config.yaml
num_key_value_heads: 4
intermediate_size: 704
norm_place: "pre"
rope_theta: 10000.0
rope_fraction: 1.0
init_mimetic: 0.5
beta1: 0.95
lr_head: 0.0137
warmup_steps: 200
max_seq_len: 256
doc_mask: false
train_tokens: 1024000000
Each number is 128 + 24 x the weight over its row's rms, rounded and kept within 0 to 255. Layers, rows and columns count from 0. Numbers have three digits each. The size before them is the row's rms in percent of the matrix's.

# layer 16 attention output, 256x256, rms 0.142, rows 54-162, columns 0-127
111:111105146136161153135088149115155169135129061151130149105097115170153125108098204137137116122138105130125155121081135062151145135133099171091100111138153108145141061125109121165122107104088101159110145127142098118139114142156093097097158136107176107145143154132151124097104173115142133082155158135163136143115124146107149129152133146129112141121127129128157133104131114188114114119134
096:149121117113112125111090123114094101112134117158096144158140109130126118119128065114135068130121102121142132120143099141136111109149116123100093123132130147067099106119062120120132116095102138101088113149154134107117119151174126124111126139133137095126117096104122168120126147107147134122132189092110114159129146122119177145183123162088116129128119133114105085105169130136146121153093
117:145124112063119119084097173138096127114141093128109101117165124150110088099136110147144108116128147086117105123143148121122113175144137122118121132129143104076099136151147124127129112118083084128144127137083154127196113123147160130116127087096164126148121103088126092126112127153155152121132151087139115184141149148119101143043121194169174101156157135160162097136113141131123106102141
105:106123165179110123119182124083135088170145107131116114128107127085123158151126142143149131142137116113161095118150116093121122070145160076158144179110128147116084093118158145106135111123147122078170139115142122126137129088115126134156111097137144131111134128113159108132114056168113159150075121097160149065127151117151137126164089136133097172176178135087142184086115166152138102163133
092:097126142087124138128065106103120139138107142103154111148115112148092144118149159143147114133145134102163119141131130142096078105112142099130120169142159140110091144119124098131159180114158115139148156188148115119104096181167097112149098082092122099082094103155108092127139118157139160186129134145155135158113164145140119137135201128152127127111125125145116126176138113112106104143102
106:128103110097105128123125124101158165133156113129123097160119117152157117155105164127098093113099124134064121157151131147124124129144149117143148120116130165123127132157134149101132130147120115097100118109137078131086187160148110124148149141133185123075130141151130174106149153081168107128112123076167069127089190120128157090096115130127142105139112124126075122118153123131181114099132
100:154150108130137121152130145124148111135114121136109130148132164138130100102154134141101110123138136116170140137162100125193154139123116121152133124138137160126147138107165160115112129116144172099087104158150114121120073120157131136106168142154140160190174112170105170121164096180125141108113096161083120153169141139122186106137122126157162107072175136132153172171093124113147110138164
099:126112148177131101156146102158126145137127133105147112145176155126082099142153106117141131144109125094133124108126094144136132113160114119154136150124105129084140124126109150126139155132127161098129165122113137156141134165092127114143175122121125106152143087152110133161116120130143095165122148111100132123056124150178148117137115137120181142184135151118128091149142127155151070159088
101:161153132176124123135091118132114148135080140141147145136099120158094148113106119129127125149138117167121132137156138152126103135132127111143141140128105089118116096129136101100144134150170132123115117109133155131128133112115154098103130099119164052117145120167142160155124130142136110172126158150122166111084099119145175112087091071162126168091158108077109103159099164103162049123140
094:104109139070108127123119157119127088132133069149122110085075140146109119142119170087167140139130101121115088070090143142107128128094122116106126144123109103165119193128139129157155173143118084157132129142140146089140126130119103098138108173149103164152110128157148135115153117081087128133160096147120145094094139132142160094121091103123120111126119099114137109116150092093112089093137
103:134125122109168071074133143141147142121142150136132109094123133096126136102133126121122140112096128144113145134099112161106139116135134135128161128159084105153122117152124121116081160132149114130126132133119101116104132163102138111132138120118110100150117168129068122105126093087126090181077142102130081078182156126155171163141096113147100123168125163175132082170113124169105155125191
105:144102120118098123130111125168117119153132131140126140103128135137160118077128166123126121143146117093157138075137130122078185114150125145119119163092200162152133131095122113095125121103138131138138143147121136152134095090094145119123092162126183143123141143146140161122094146135155148104183103089107130138104066143106141130163143066124124103195133148099139173163114176098131164134140
103:111115157133099172125149130129131142064106112128187181104158119144154125173118105098172106142062139122158132147154121112121201155142138111100169126092127127133120109141147132127148116133137128110120173131124128116135144156097110170145146109133146159125147134120116122149091128121113166155136073146123110117112115110141144123135103107135101124133112082143147123147112105141159125143085
095:084121110109162117140064126068143128146138123151119116119096128168124111136090121147118139169109132147089159117134165143125133141131136147147127082114152106117160112106087076135113112133106109126121151108154149144131172144150138121105043124149117112130187138164175097144124150086114112128082103159104149114089135107161140127106146164163136109081143168140141140127111143109138121186121
090:096074139081152143125158131134133132160139157173126071148161150078131113139110129168131174126156117133125114115131156149113135149086159101138126108128159127170102164132138156129148119091098125111145101162081119100128162089113143117111172123149150125120098123092082105148130113110092164141163129114100075130092165091176151165137110128154135139111125159087144116117090112113118136110126
092:106084138139134149161126110112139121132153121054142130093109133172138105126102151147143095103143123142196133149131117143161128155132113162175123154085112098101125161127123096164140130126150133130144186115139109134102169139123138085109119125131093086133094170149145152145120152139152163145156103107141104099098125116085124137140141159107131174133165135124095169118127094122129150133096
105:116132137125155112070102144143107116117181131192145110079110143106128083134125116150110137162128119084124106121136121145096126143132136115158155085119159134128113144070140099107149123157107112133135139092097115144140108113112145069138116100141141139101115147098137103121120092120159118114154144096100133170075119124123099124127131144155117104139144126182108128134154160101174036121143
090:108116133129145139127150145157136113134145094133116126137106142176143118143191149112131113154134144152085102144138128151151123120153141148167138169110170087107123109166113157136158137111147128082142153168146131112165126139065098161150129116118128162155116134115123130134148115137176143114170108135135148139138163141133122114117144084095072121111142184161145135098118156140123138162165
090:136120129088132104101154110157172108120115129151145172151121138131125115149157139111153124148129136132114133115130131119122116170116122142137129158111129116123132147102159131097135137121112101141140088142133116110149123124156159110138138135134115180102094170121140136133119156072084097136092141098102091162121109161091140145094136155153137123138049095103142158139155208124128109149092
107:157143114166124158145182134086092108066170149121145148133125100126097118126119122138119162121143131137099114162140131139138141135123178179128157110082148154149135128105156121141135146104131097143161133096134171076164114132131131136093139141131083113044107114148153117111154135133135143094095108121121125147131105113141135097139149107160116140152124108109104081180114147157081160116115
096:091118137157133138124164146103125145121107109119094119148143145162111102133132151166085129092133096124095143136120128138148112088111141125140147159160147124110110115142081127167097131125126115148174150116091184149170120169148121143114111115162090160160127101072107201079121120101168112179106121127124164128131141141119111127136111103139091118147112132100187197077098146134089131115141
090:113100129111150158135113089153102115102123140148130092119146157137135128105122124088113117120141163127069143129102161168164146126135123155150094134127155122112094126119117134140135154113128161103161114112155129158126155106128133137139129136108102126124107104094178110146104086088114134060156148126119174130167178096166149095152153114160073144121149115162145082110081130124139149125126
098:168129140151135107132102073176107150125158177097142122116095157153102137106091086148160135088115109129134130155100114064125126126117145123129126152125098163113123125105139137143117095124150124142099116152135140102097140118129131152153107145126131105169122131145135143161084105154148137113105130086143137142106143131148132134104167115152190181146113127127133096131128144145084168099171
099:131099110157121128127149142114084129115147119157147113136117141108126140137158137112068151139163123125145140126114150124123114123136123131115095130123120138110122157112126142115127109112152113117135128105072121149164206121141068127136123111144155092152102051135140129111160167098115173123123127101151096097147093126164132098142143133140094164135106120126186154150134129139078089139101
104:119103140164180141170103147152109133098140129134148098124104120077132172115124116091141120135161119103123130123163136151122143107134153144141170131130149175112129129134117113128121105107153126081114141157105081146110156164188121128127152164148108168105105160118139097143095138134140106183147127134102105096095124085124131098100171113111038152115122140126100114136113094090096102117093
096:093090088095124165151146118107144145129130130095117101126121143131133109139123136119067107116102141128123159119128145106143165127132107103121129152105126102147172136115131160154107116211138143149133128126130133127124106124144114140096139127153104085104141070134096150139108129185088129137162155132083178141109112098127103093119109103078145051092133157135110126134130187138095113173120
102:133135142146109124140150135157120135161117154151130142169146133143122114191168137151170105054152137137144131134155134131123116133109146133140153118142109113167146122150183112192096150108102141098161132110080114113114162085100130115147103174158172114164140146157148121096124131111131114170148122068160142138141164172101146104112156133107150150152138114137135077104127104113131111130088
106:153118129124069124132132093151137100173137140141111137146199124136142123141102159138142148134126099117102160134146174125107108125116125109129156110156123101118106105160141153170119115111128084143129130118131128158107143171111083102169144105151105149126151109147166154136104143134121084142147095128177139114139168197175090149138143142186110121134128156053098116132134090146145150088189
092:122075111133133114169130122126120132111118116107186124126097120116133139135134133114124121125111136121136145102076132149131109148156119147154077161109108133170104166130120156154136113114092105115123145148121079144111085114140094134161150059158126121128137148116108091125097124169148150139127173140116118119136088075095106112138208117157103125116156128105154114192121113122142165159135
104:125099114158081083124114137118093116104164129103148160129178101139165160106120120124131100125156129150152094107092110154118102139139085132178134145130118095129113132116125176133079136106168133155119148134143113151125123105098145104111113125115190154107137159075137143139110168140157112170096121085130150113062099102108127094153164151176118170105113096132130090111133118101076114147152
095:149112174138069131116171146096139110093139161130106081147095161103128106103116140140115153113115066122146170100105125133122135129157158114164134094094131091122138114133151121123151100142113107166158143119161149129137178115169111121129129132099105111118131127124130106153110112160139149106130147112087094118106152138123176141123105137150123146107095210145111156108134168145146129138132
104:109148134117105163138101153086104114113151097102119161097096149112160109124123128122142150105113162145159144135143133137152117119137124098141142117104112144120109126149109154090123164129164146186127107136125127084147158163135161090161136097122113151148124113134143172077143105127079095132103104121129108146122140130117097129124188184125098189080133171128118118167117157135121080048165
106:140142106099099126094117147132168138145114132119128141096118135092164125126101142131113165162143091119125111131124088120160114125141157129132138170124170149096114134119126117135098178122109138082093122154116118165124167101146123134132134120106113136172140107084151131144099109138110147119135103114108118172165112123108105110079124086135082096128135151130110152121185158098090168110131
095:131141123139164138135140105117132120127125112122154142117153132137163095114124098174102120116150134123112130149128118123171134144111108120124117130152136106100134154134116143163133116120111119146138130126121133118129133144155111111136151122182142095127126084132118133156070154099129076077072124073161128131129099115123107143122088110107146162114140131133122090110126082151090071180141
095:114119158129155137129108127138195053102090109122141127124123086137118154150129123103120104096156125124181103102098124117110129140170156127155099165128109111077169132137103151125172164147135101092147129133143133106128122149132184113140136183148117148149125162108140133140103142179140157107159177122180140136140131086135127124137126106103184159100153101130134128088088145124088126062112
101:142118165145107123068093177124123117176098116154122131119121140126114110151151144147137133129128132150143112131168100097161130135130116121155126123128118190161135112130116108142168130106097125158100139119112099101114179130139092164133132143099138136101128107115087092157075057135125133088102170084079111103123105138111093127121124114156150174098176128112134139118184147108159110089110
106:135138135150149139096138154098137143131111131145133112127162130140144151141081156146107087120135164165123134141120148088132163073140128153097145108151094147125130103145084151121155125133124143103103145117137139147120156132117153128133191100199122097120130141086148159124161133100108151136143124087100157129081103147136128120101105105109112148091103162145134122119162122125110131135135
103:112131100163136185113148121117135106095163124085173132162124133117139097117094128130132077127137106144126078085119116122147082135088115162134122111125127153105196119145096147139110130099144134121115152148170067108119101124101165113116150109145139091086137093093120156124108092166185150071134130127087104115144121147134159123137144105071122133121111111127123117131111117098052119133119
099:118116118094134097100131124170097155118129137095138131125127047142137127102157190117155121133096134137122099149150137154115123114145137109151127122138159116109129130105135187142134146110104118092144142171047114114120151134170111103118182139171120140127133112124019124127122112119127132126146144110143149123115168136088127117151081122130117166090148097137114103098182113126108160174152
106:155142107142133126096129111057102092156146112137116129115192133111120133100106101097088147129124138107135136149154153155101135120165089128158101085209150095120110141117147150132108090136189144122126119118108165131125142134113083115116151153106114150128085113141154140101144116117159174150147114120129149115125129116130118080131096126080129135148125143102133135099151131133138153080162
100:114102135119127153161090154144132086156128134137114109102103132131129147081139146169144099152152154087153125151131117132116130114124160146156121147100137101071142115142081142125108124114142131085134093195145148177165105134092110102178107131101125122142126113114177120130124079083058113129104144098147150072126163164161139107141124122159155122101136153106090133117109131118175135129110
093:077132118148124136121115117104169130118134114119154151133138156124168154119129121150152124137103103053112154129131161138152169140156132119137128116117118138117121124122124131138151149119151101185190079109086095148157128146141160099137156095154102117078128103141132093218132114126141090157110129079141131171151141071107121132130166090080177126128097161089105145116144150146146126155115
090:121136111112134139106145136117111096153124119108123098143159114169128126125119134088136130111131158118157126125195123122142138102170141179118107130077118107111149133110149133117120133154122155130178109153145151130129164114093135115098150126109130129134130139121077158152114122119162153100092173135115143112172171170182126160100131185104189122098140109083116132182132146114151149124173
102:140134155137102111118142146106143081122115120084132121111050124145150146139145154128166142104125155147149122149153147134107127127103134099111131149110125143175154147108169102126109157107111134138101118118099218107099131131162084118093127112101104116083155143114124118079123105132149155107102095088096098135121107115155109136139155150175103117153085124127125127108093105085121154163121
088:097101092159139121123163157148154168125092146136129123128105131121140073146101139100089158143161155101140073110131140151118157132128143120122129120100133084114125133146156166125093128131108123147106155146121156116077163128133135157127112108063139153152129102100131125097143141148172135101091108103153114098139132113118091072139054137161154116153170104175165142118117092119186119130117
089:125180114142103137144171112124122109126121106116137116146127187142114115168149154092190118126098119129108129113135142168147139107135154162120134129112121136095111180095132127135075118109155149163136124146146115132110107117140140096168100176123119114110115136084118136139097146115167096173139111181119111173121132099122141080105111119128172209184105110066146111118113189115117130161138
098:144145137096127090146152121144115058108119114115111121130128122113127101135131095099151110122126150117186159127137110136135139139176107120173078151107151145118128120089137103117181148092125127133167147089157098127108113119095117142134161127112135122122159089136106121146131072097123125163122133109120136157098105107140079140141147149182055119101139126108164105139103114121103083165138
098:155129124121122122128119108123112126164110135137132168154154161119118137124136139125179148126137124117165130140123139133129137145141140144144149141135116133156174130081139126142158145144124103157172124153117142103115116190166147120163091116107171169138127113127133096081093107129146128112160146098112140133176083131153138087156095146157120104158086139153135128106121092172094157152104
095:129089123128133134086102097136164128078126154118088106160124158130126122125147125116139152098116094127150117100124131132119108198136120115123123113126138140145135109097135135106156156067119122100111217116164127110105163135196110088153097152120123163145165104092139101139123111137113097148119139130092118108145140110146170082088169120145135148157143152150129100138130099134106119129128
101:134130145117145135099140089137117061129112147136153167132148129154108158148137127091116107148144118133087131138133148122112105144181084135149143157129127086106102148138130094152124143139107105110135168142124142121103150083135111105094136157102151166067156142129110080125114104147123116133205102116166088111127177092120118160142141150120171132077116138098133095139148127149091105111120
099:115142110138152131124160104151145119125106117142083157169101099171154131122101136146156150104169108174153134114141102136128139113146153136137177146117124128129151113116107144105104146147099125126138103133114076098132121136119107167149167095132137136131133143120155106095189114123143111133132141129175119148153146095119140130169140120110129149139165108107103113180168206140152113114121
104:108096105074132138120104126130133114121136100098156140110125113107148128120130138193122110111155138134098116126122097151128114109130121149140139139118102135147146143173120105154149148129133133104129165112091110198127116120111157137100126138119113145153191149177128119125183152115094086081084145135118174102160129123161123113163140121146171113112108085139140066157093116178134114117160
102:129121091113152134156171137139126125093123089099116109129145145127166156146135173158113091149131134129154081143109094156177064158122170073126124139144141133132118146088133135167141139158140173082093095094126117124160137114086133154113102137114135120161170132157152093147116110151153168129134146085112106140118145155123044128154081073146146108155109127146112097115121126125091119124158
112:142160125128137113137117135113160139124103150129155113142145090119137094143083151119140125108157127113138068160125121116130151168138097101142142143114135172127135117160159115121121135105124100164153116177111152180115131107136133110121114140098120188119091141141098129158119136104132150143118187105194158118118149112142137090095105078126132132135096120123134152076158114147133087191191
106:135144126140084160112114129169121123148128095167132118114124116135139150169118098156149130124121158142090147125161110142116086093171119144117159135134114124106149139146127147144151143105146126092114147170090118078103149145142146152068072100116128138151174112106141148143134106104171132121120163175096142136130153113177132122126121113124149115166152110136120167163143117113119070144093
103:074137175145106148146130130119149143118124106119113136099150109123135145112079150094152140123085100157093110140116133187170132077136135159163097107134109097164125124112141145111100111112119137125097111091128110108101092177145105133126152160134126113135124134169097087096122133125138184171071112127097121139115147151103133110147113118100129118112083136143171133084111102136097106147135
095:122171121130139115144161135102171134115114104145114173180158105121155128162126127105138108154125129086108134123143095134127174129121160117129121088093126115091119120105141091130126108103137100130089153144163163151147096081135141112094138166106157131105106115121113118139105110110142094141128145149112111166165090169184165116154099160148142145090097143149033148139117160120108155096113
106:111140130136140123129128128113099128142167157089163129160109150138110115127084119115112114147095131114108162133147096089089146132126140157149166143162094141124119139138141145088147160110108123147152113163167120139103121082103106148113087124180121186088138124164163165123149124153142146136140118101099146095138113118081155110148120165153116118162116116193116160103148139170086115141113
105:128068134115119125136116173098124113126122135111120128133121128107148114113120122110159126123138104163148144140092161089157102055140129108113082131113139083108135126150149105144133164142121136141114200116163150078177125137102129136134113132162106087181090111164098156155135151057148119114151166130130090138171129114158122114114152172123129160098136109142095169108126140163151153166126
099:162105120127117133108139128117119155137160108089184158103149127125106097126129143082114102133157162125126137130142119109142103143090149116154157179164134117138093156099085116156107152182124141104110161126104160138123060133135154111118117139126128116148148120123101114139139105118153139132145144092181177162100182126124102104121098139170069138123099187125117101174125141132138091088102
099:107131138150147135078129132141149111121109122118079103065106127157139138118120130132126134122086144120122140160150109154137121117119094113112134124094199149142115130127120175146127145152110165167093120127142121109125067104188169149152128146154140161125124091134166137134147119141114117138102147119117141168134133175111100115100128132143123077097182122109118146136157157114078190136125
093:108150095173127167134154145104124134127136134125140137130110117117143093135149117074148129111132137149151091103168108145106160191128170105108130139115160168127140091096123121161131193140128127121169122186131123110131135109134108127098078098081125156147097136151119129115103154143063100140144129127159096165160140108090123088125076107145133108139148145131136121144107111156126120083124
103:137162126142133174120132133089121165154124142131108121156121127122134147121135110131148108156161116140147133136139108101161121077155089175155099122119088143119116153138159145158155159122132123113116128151114142150138144163077158111164118126104130095130061092155126119092088147137087116117119116161124092125073177122129120125142139127133096191118087102166122074094120153147183137120147
098:113114121149129154102110104128156157125147167144141124106115130123100131160127178118148138128113124146119101126171159086145110151145147091128089120139138136123142148145161112116145111157128120164127132125095216136077140145151119152103158125115157137099119146147143144147100117121125118125144111124116114124125096151062164174123094116136107155091114121103126122086123126161130108088103
102:126163170136150110086112116141109164151129102129150120146181133129148114117151122158151127137105110134136161103090137118095129151128141156138150109139118120125150138103149126149131096134093132134114065120134106111119130167108131176087105116096209125105127189146101111108087093096120125116109122141100136124168196127147082147124156138137150138138122130130149156121146140141151123120154
101:140136149109186166100122133167140115162108150097148132108126162118144113103150118128140096121132126127106108136140157123180138148165112135135125072112124102169118113159095116123180181111123145153099165094141155083107106128116153127151106136083086145153162141134137148184098142116142126094128079101139115131102131116149140111156099097091081118128167131113116105105072138126154149121115
107:151140128120148151147120136115160117133132128132120143145111132188124166147132138097126109096134130168128086105135120149180119142152146122142131122131131163125142119117131125146102152140147164123094065132158142094095085181157107139091133141106162157152103099081176135151142149138112108142133122118145170094112094132143123091152114144140132139130092125149131122118124112137121136112174
105:099155121136128122102142131149127114090173116117123119170103102130110126104096094157126123104157107129105138119130157110166127125159137150108128087156136106176119134155133163158155081124167128117144149110092153163154139142132166078106141140122144123116101157151057142096142122133123162116117086108091162116134116100103112137123100090144110159156088112101108140143137170109106153130169
097:125114144140119142142129110188129134145151160134119151139131148104095154094143168142103103086102139146138118107127119072110122150134169113133137137114134106132101101138118125100141139122132142087093155139160156126142158166094168162131090115158128180067102139129094098146170095116133107119145123115115146115182138124116141114124101129147139162142146113135059152125152138159148096187186
101:114106105112178101145124156134117126128112131166110095160101129125141135095107128137162168104110096112134172137135097106130123128133123138129092151115107123145070121148139129155121140116143136133152140118090138194159159180093110155117124138150142145143136124185143076167135130093097137135094123138155084167135140131124136188132199135081110122085145081126112136126113110097140176167134
100:114157150110140166118138143107140125158123141129128121093122102101135151136151153092141126098107095128158120112121120069133152136160139161118173106135144151066146085119104117169133146147117122089142121122140140123147124046169165193107099110103135076122149124139126129102112087121134136118162157126104128153097089103121130120148106116173141137120111071111182143117107127124151159082123
104:130138111126134113131147058083128088115150123107136127112150110115115104117122106153153135122119116124113127138124096116174156143125085139129174142120125134163101087109131133112166134119136144129130114149120174084129086162122117121096143161139135130094077081178132117188144109148115091158128079136118066124132154112159140141181127151115090101117108163179107117127144125093103128145095
102:120125112129145138175118137121124064131113115146122103105109153129109154130147141128123140114140119162098113122125170119129108159108148139091107116159115157075156175138196128117106109168124144096136114128110098171114143115144073131100146135145137137156099130139145153174096100164098094136109120147125126137124130085210134151121127129140142121119079132120115132120134137130130113125133
096:129125122175148123122159154130095130109111125143114138108115101106142141143123101109113124097127093171138097091156162138139123117119131114129144118144138146151149159110170133120130174139120085140081079129151129137115167092157170131118095112116136106160077119106088125142135182106098102124100127083207108144083162102119139143162128144114099080152124128139119157095126121114158161102101
090:140111146127101140125136153123117158125122186111073144138151137126112139138151152162163118125180161161120111120119115120127107103154130126109093127130132135128118118128111126112103126160164121116159157061080133077087106126123176114135143124110123122188142088144125109127154176128139148130107126133124159106138044156110070122118187149108171121079166141134116163139089167145147130135157
101:114114155123130102194122140118108104139151121157152120093074105141122112118126128087106107128123111121117171109125086136151124111079100081173116119120119113128166167126123136141166149144122127105168166169098098145120137128084104128135155123147089094083149146150137133122104134138106160133118156114147129084112145109106203128109120108100088133159099138132154123167157143121112153117148
100:149124113126120123119127112135102122119140137094105136118112101159115096125108120068143149161140132117123125089124139124155117118144113120140143087128128162110161101095101152115139120101125110144133077153124136137153116165091127088176116127154127177104163132094126150125144164120136132148168129129128160118151143115114146195122136144141131102083177139172161115164159078139113106129065
099:136143148159104105108131106106097115124145121136109123121144135131118126101125124121094100116129073136153143119092160130157125122115168129119180106117090143137134114076110104123103132135123182137096175129099128079128111109127146155109117133145150100100115136078161121159139132034154144139098112108127071147152135143159092158082120095151141154122135162136105130144151098195107160120192
100:160156152147103135108153119129078157129136148148140157118111141132116135108135116149138094133124152109124112130095115131101127135136139159145128108128098143128132109156130101152114131100136106148125115090121144165110169114104098117161117142165101133147113141162110088188167149168113148104137123154162137096149130136131201066156120121116107128113089160127136113195161150118132097112165
102:140166146126150131145129125155126132132174129172122118113122094123099142143181152117080146102121164090139115133131123116160099127138150118109129101104120161084144142131146144132169134146120174139099075166154134209092152066095160113148055104152084110133119093118144135115136127112087166104122116134159149083161126099112128138099102093111131097150164121134155128159179101133100083134129
100:070154132142121118163072142158139139144052153122096127131140144121081088142109135133169122133134131141174123141124145140140153117115128090152147123140091139099131134122114125108147139141147085150087120101144107119114120122138135160109111118139138125126172127123136146099133126131119128132094092187115110119140153061149105140140155148081130127145151112138112101093128154147116118075087
098:108147156121145136129156100129131158141126107085121120136142173122152102113141123118151145112123137089183106156099125119114174140166115132145135102131111118145104149138161119087128147120140123113154168139080105163144146078119109076106135090105136171123096129137111161095115071085067165135119150111143139134110157109172154125140117138107161122151115141106091085113146128143108128128112
096:119108100117148107169102104116127127137134124117091147144156151119128137141084137141115151130104134105098143175127100113121108135139134102117126125078149084134155108123112147123121160105141092096127096157072060092143134104170148112155130116150095169048153116072140120145153178110121102115096106120144090163087132123146148105140119142169141119137084123124166147148161163139137112122132
099:169144161129121103135131113114114130114089128122122133094105158162095108144122109118108096160142141131213108109139112108124132102130127126125115114111108106153137142135127147114088109123101160086143150141124133105156146154143165120128120132175121115146128155121163096145140096168147137115138120157113113154149102125127131167162113106130134154152137149156148058107148127125149141143106
101:122155153172080123128157109102097111154149095137154117161115147122147142155123124145121132157089095132081105156116125127133118126133106113085135142171110112131168089077098120105151114122101170132173094119157155113168094096107121147117139087151133171180127157092114140115153173128148115113122118117123140097129160108107115135090141115120165157116103138170142121132095161085132116132097
095:110110134147151106131129151168123111119135162131111096114113119133115155109163129142110147150124110119134129128168178103151140127093107167126150136180138124104167124160108156152092113122119177127125142187117142130128085152138143145090120132114151108082129136174118192131109135107106104117118102127122131088139123127115109157125138147133146117188152156124129137141164167056143056159180
086:135131140166071159123114150187178119131115096146129135152153151113146100107116124137153119130120097110139128124128132138105148112157132150108121109121118135135137094129101084118136111128101121154114133148142145113094114118153079174133124123152172115071094177075122135078112159149091127128140126140175159170129184126114153127088114110148106140161118117152151103129094119148107140132129
101:170134133130157097115186164142127077127100125115152067153121126103122164114128127146135154139092116129112121101164142161181098153147160087116123126179133123104096163118110127129113147133153115113119098097162128111109163170118129133120115123142097154093083092157080156165077090161131087143134152150135085132148175118129107084122112116162154080160163119204124123141099152112131138146144
102:111145154168125092132139109151153123098084135142140154119136134172128167106140138108140114142127146107103145164090104127135110127120152116117104124141133116147166121116119145117116127135097150138118143156134155056161155135092115064113151121132159118115126145132164143159104106150103122165113120172141092071197105128123094039160130132116131111121159154138103162136134118153122140131121
100:142140094149113120116139156118116121117064125116138108134156149130099128122149107119165122146142133069136108130083121164136129118144118098111118163127101134126153129098122153128167132154111121107118109064145131153158094114127097087124107120145126132146169174150165106087107152109136096106095166114117068100123103156065098104111162157141124103166081108153190148117125106123104149104150
101:142128126157125126143074102134112123129116114139148123111131164110138086168152141146140114124120136111147109140111134129171142125102097123149148110096121082169133099127145122158079130093144149167085140155091152163158088117159144120161132147096159121122172139157118115114140113084147195116127088169144098153110130158107079124139124127102139147127133119138110155128145114204137154142094
102:081178132097144137106110147147125145121103124130174131123108110142130147165183096139126102126112082158113128107133089125137142143132132151089133117157102128127073153085116139135144118124129136106110091113099148124155106146111137077133122098151123102147133138117103144192119110156153128131123170120099152184092122087140094076133115086139153120124112074145106156138118071145133097142069
091:143110117157151161141106112150114149096182115190141097092160132134118139138128121103148132112149166140164147124109122104124125127158092111094133143151123151180159161144106119121128144130118143225144096139127120137106144130091116154119147146130133147172116120136057110109115126134113154140076131115127161117097101120118155118126117102091127137144123169150071101184137133171120120066095
094:107109134110130132115113120113110078142158109104144104118125108163138119110133117110144135136152110127113160151167146122128142130121108143139126139130118148138175113126160161163136200133131143108157138112111213121158187156143155131109135169118131125107137127092172151128151128127115147112139100118161149154133159129115125088133124138152108085145160136182153147176126153130092122156125
094:166125136110156155176157135138130149102131197117147134102146138126125143099116152099085135134131121112103134156137103143136076151127145127152124088152136131124133132117147103094132136104161147092088118123153105133104088147156148106163100121130105103122136093151100110192144101129159106091118149140112116133083116113102088181123110059120127078128135130174116120092181135123111134139176
095:148093185127106128105123101113146103119101135126138146165095123110139095129177130107117109114091122156134151104109107123158141152113138161141111143133123137152107136167167120130064127148150130168133090160135090113134134157091144128079110104095090121139166122157123143138122169122124155149111092079070142149133092145123137103093157112137151124087137113157141153143192075105114146120155
099:124092102125155176127126102162084104147144120148120156093117132076158108105114096089153131133101132059171157159136123144139103099129086141146101129132114133091086118177122125114137114135132096123153119107132103097089131122090092093130129123142157134119113130124152119122132128166085132092093159116134124125116152142186102145103117136113129149159149108135164120085104148104109178093119
100:130117141140136134145133159116124127135123163116129112148163108126142136157162143134139130124109135155147095102108118134156105158076184138085129113137111117136106115103156142124121119131133097075117121188105086132146143107101128152093140102104162113124109110125127131114084138106057138181169107114121128130163078089138138114166175097172176122110113107100146082130109148095120101122109
095:132115105142106150106105151137122094127129119110108139112123161137144118107083149108148118118124136134127107094142136118112147140076135137125102125106158082141139157121123127133126102150133155101163141132162147133082143076163103137096099075081127108105166144190093129115100171125134179136110139115149091095108135122131171165123146141130146073120124121141129101110156128125134130147096
100:100144100102104138128118116110180115144126178143139173087116095091096149120115082123073109105152123112136151148118159108159160146120118099122097136104138092103117101141146125110121156119155139127132127136107162134087105109114134130135114152165147102108065133094134128125112120129089148162095086061088115149138091139137150152143122111139159134124117103102133154145082111145137110132114
101:098131149134120167114139121145160091094086134124128135134131114139162125122127123098125090100132165121141181114116127106113120131130098133140131124142152179121138145135129113132139102136111149067142099098107130115179162129109160142156156149119109123135144123123143186134109101141146146123136113147102146156130100115171110143103177107125178046121122175126120084155155133184143084142151
092:115138139130150111139094115137102135110140129135113083123122140157119118150151143117108142120127150115105133111149104126121137128130146156082129092156142138134145127128126163136097134107123079110097121151130075116094201128114156134151135115133102144086139190118133146123081144088168127113117143143122110091118132162118162129137136188184175046070127110091119123080120175149108121133157
096:119165154134110121119126126137088145162086108115112127165105112145139119132162132157131125154126114125126146132141159146124118148126149137181086137116128141147100108162149117131135125142111159093144183127138159079145100119151105156115122110121111082085165140163111146100145153171077118103116162109102152149143145081103081115109155108112064103134114143102148164115140135120167096150091
101:102096140111093082132156158119133124095120131115136135096134206153149105172117139154129127149144149127156131151113122092112145177113114173141165118131086106148117130120079131087108156123086108115114114106159114149157119146144164131171151141143148086144121137181138141094164119134190134182113122109155079129168137116111132117083121150126126133162128137147180109162077128142121101140134
105:159132148138100149135142124129151119127119121115106133132150104126188104107173130130103156129108128129082080107145129150086137147133130099130104099102124154093111115156116129161172121156110133094103122143069102145108113167134139119181129161145128094109114124134118119083123150080137140148135181107096133109116121122175123142106156193105089076128159134133090102098099158128099132123125
104:162127111172111134139102145130121134132101135132123161117089132141113132147115085145125162139089169160153118121124143126123125089129165128120138126098130089137141152136175100139100160106148114084115170122175121065143118154082112161126136147104101118135162128157117093120132122085117161099131107080072173185136151123160171109059129122159098124183130155075156155106170131110135128114116
103:126132126102116157156138129111152156156110112129124145134117085122125167102177118135124105128149165160112123121064063141141150088123130146140144099113137108179150158112093173126123147123125106115143090147122129137178151137108137116136111072071111140132105143125120108143104141064143191112069172115130119157144093080108105139133133142118158093130129104086138119128137113105111117081175
097:129160132111139164079155140123102105142148105120120121144126139153127110153117152129131128107144105145112129158155137156152147115119091147090077098122154133104069121094161142142102127114146150149116111113127136119115143138150138080167137096110143105118103082146091116080115106128131109155101149143136141093126113147071153117147121172070176118163174094162141120116122092113160134098087
105:128169109141142103144105121159148152125139100130151069107125133092117129143088142145123146158153125065146128077103176116094163119139127118129113133178146093196108182104121166134131141138165131096133124158162136126108145105119133173143075115122131135135145119094121123101135167122137123127117182113108144142157103151128151153137163109129078126137125132141133164123116129143054082136095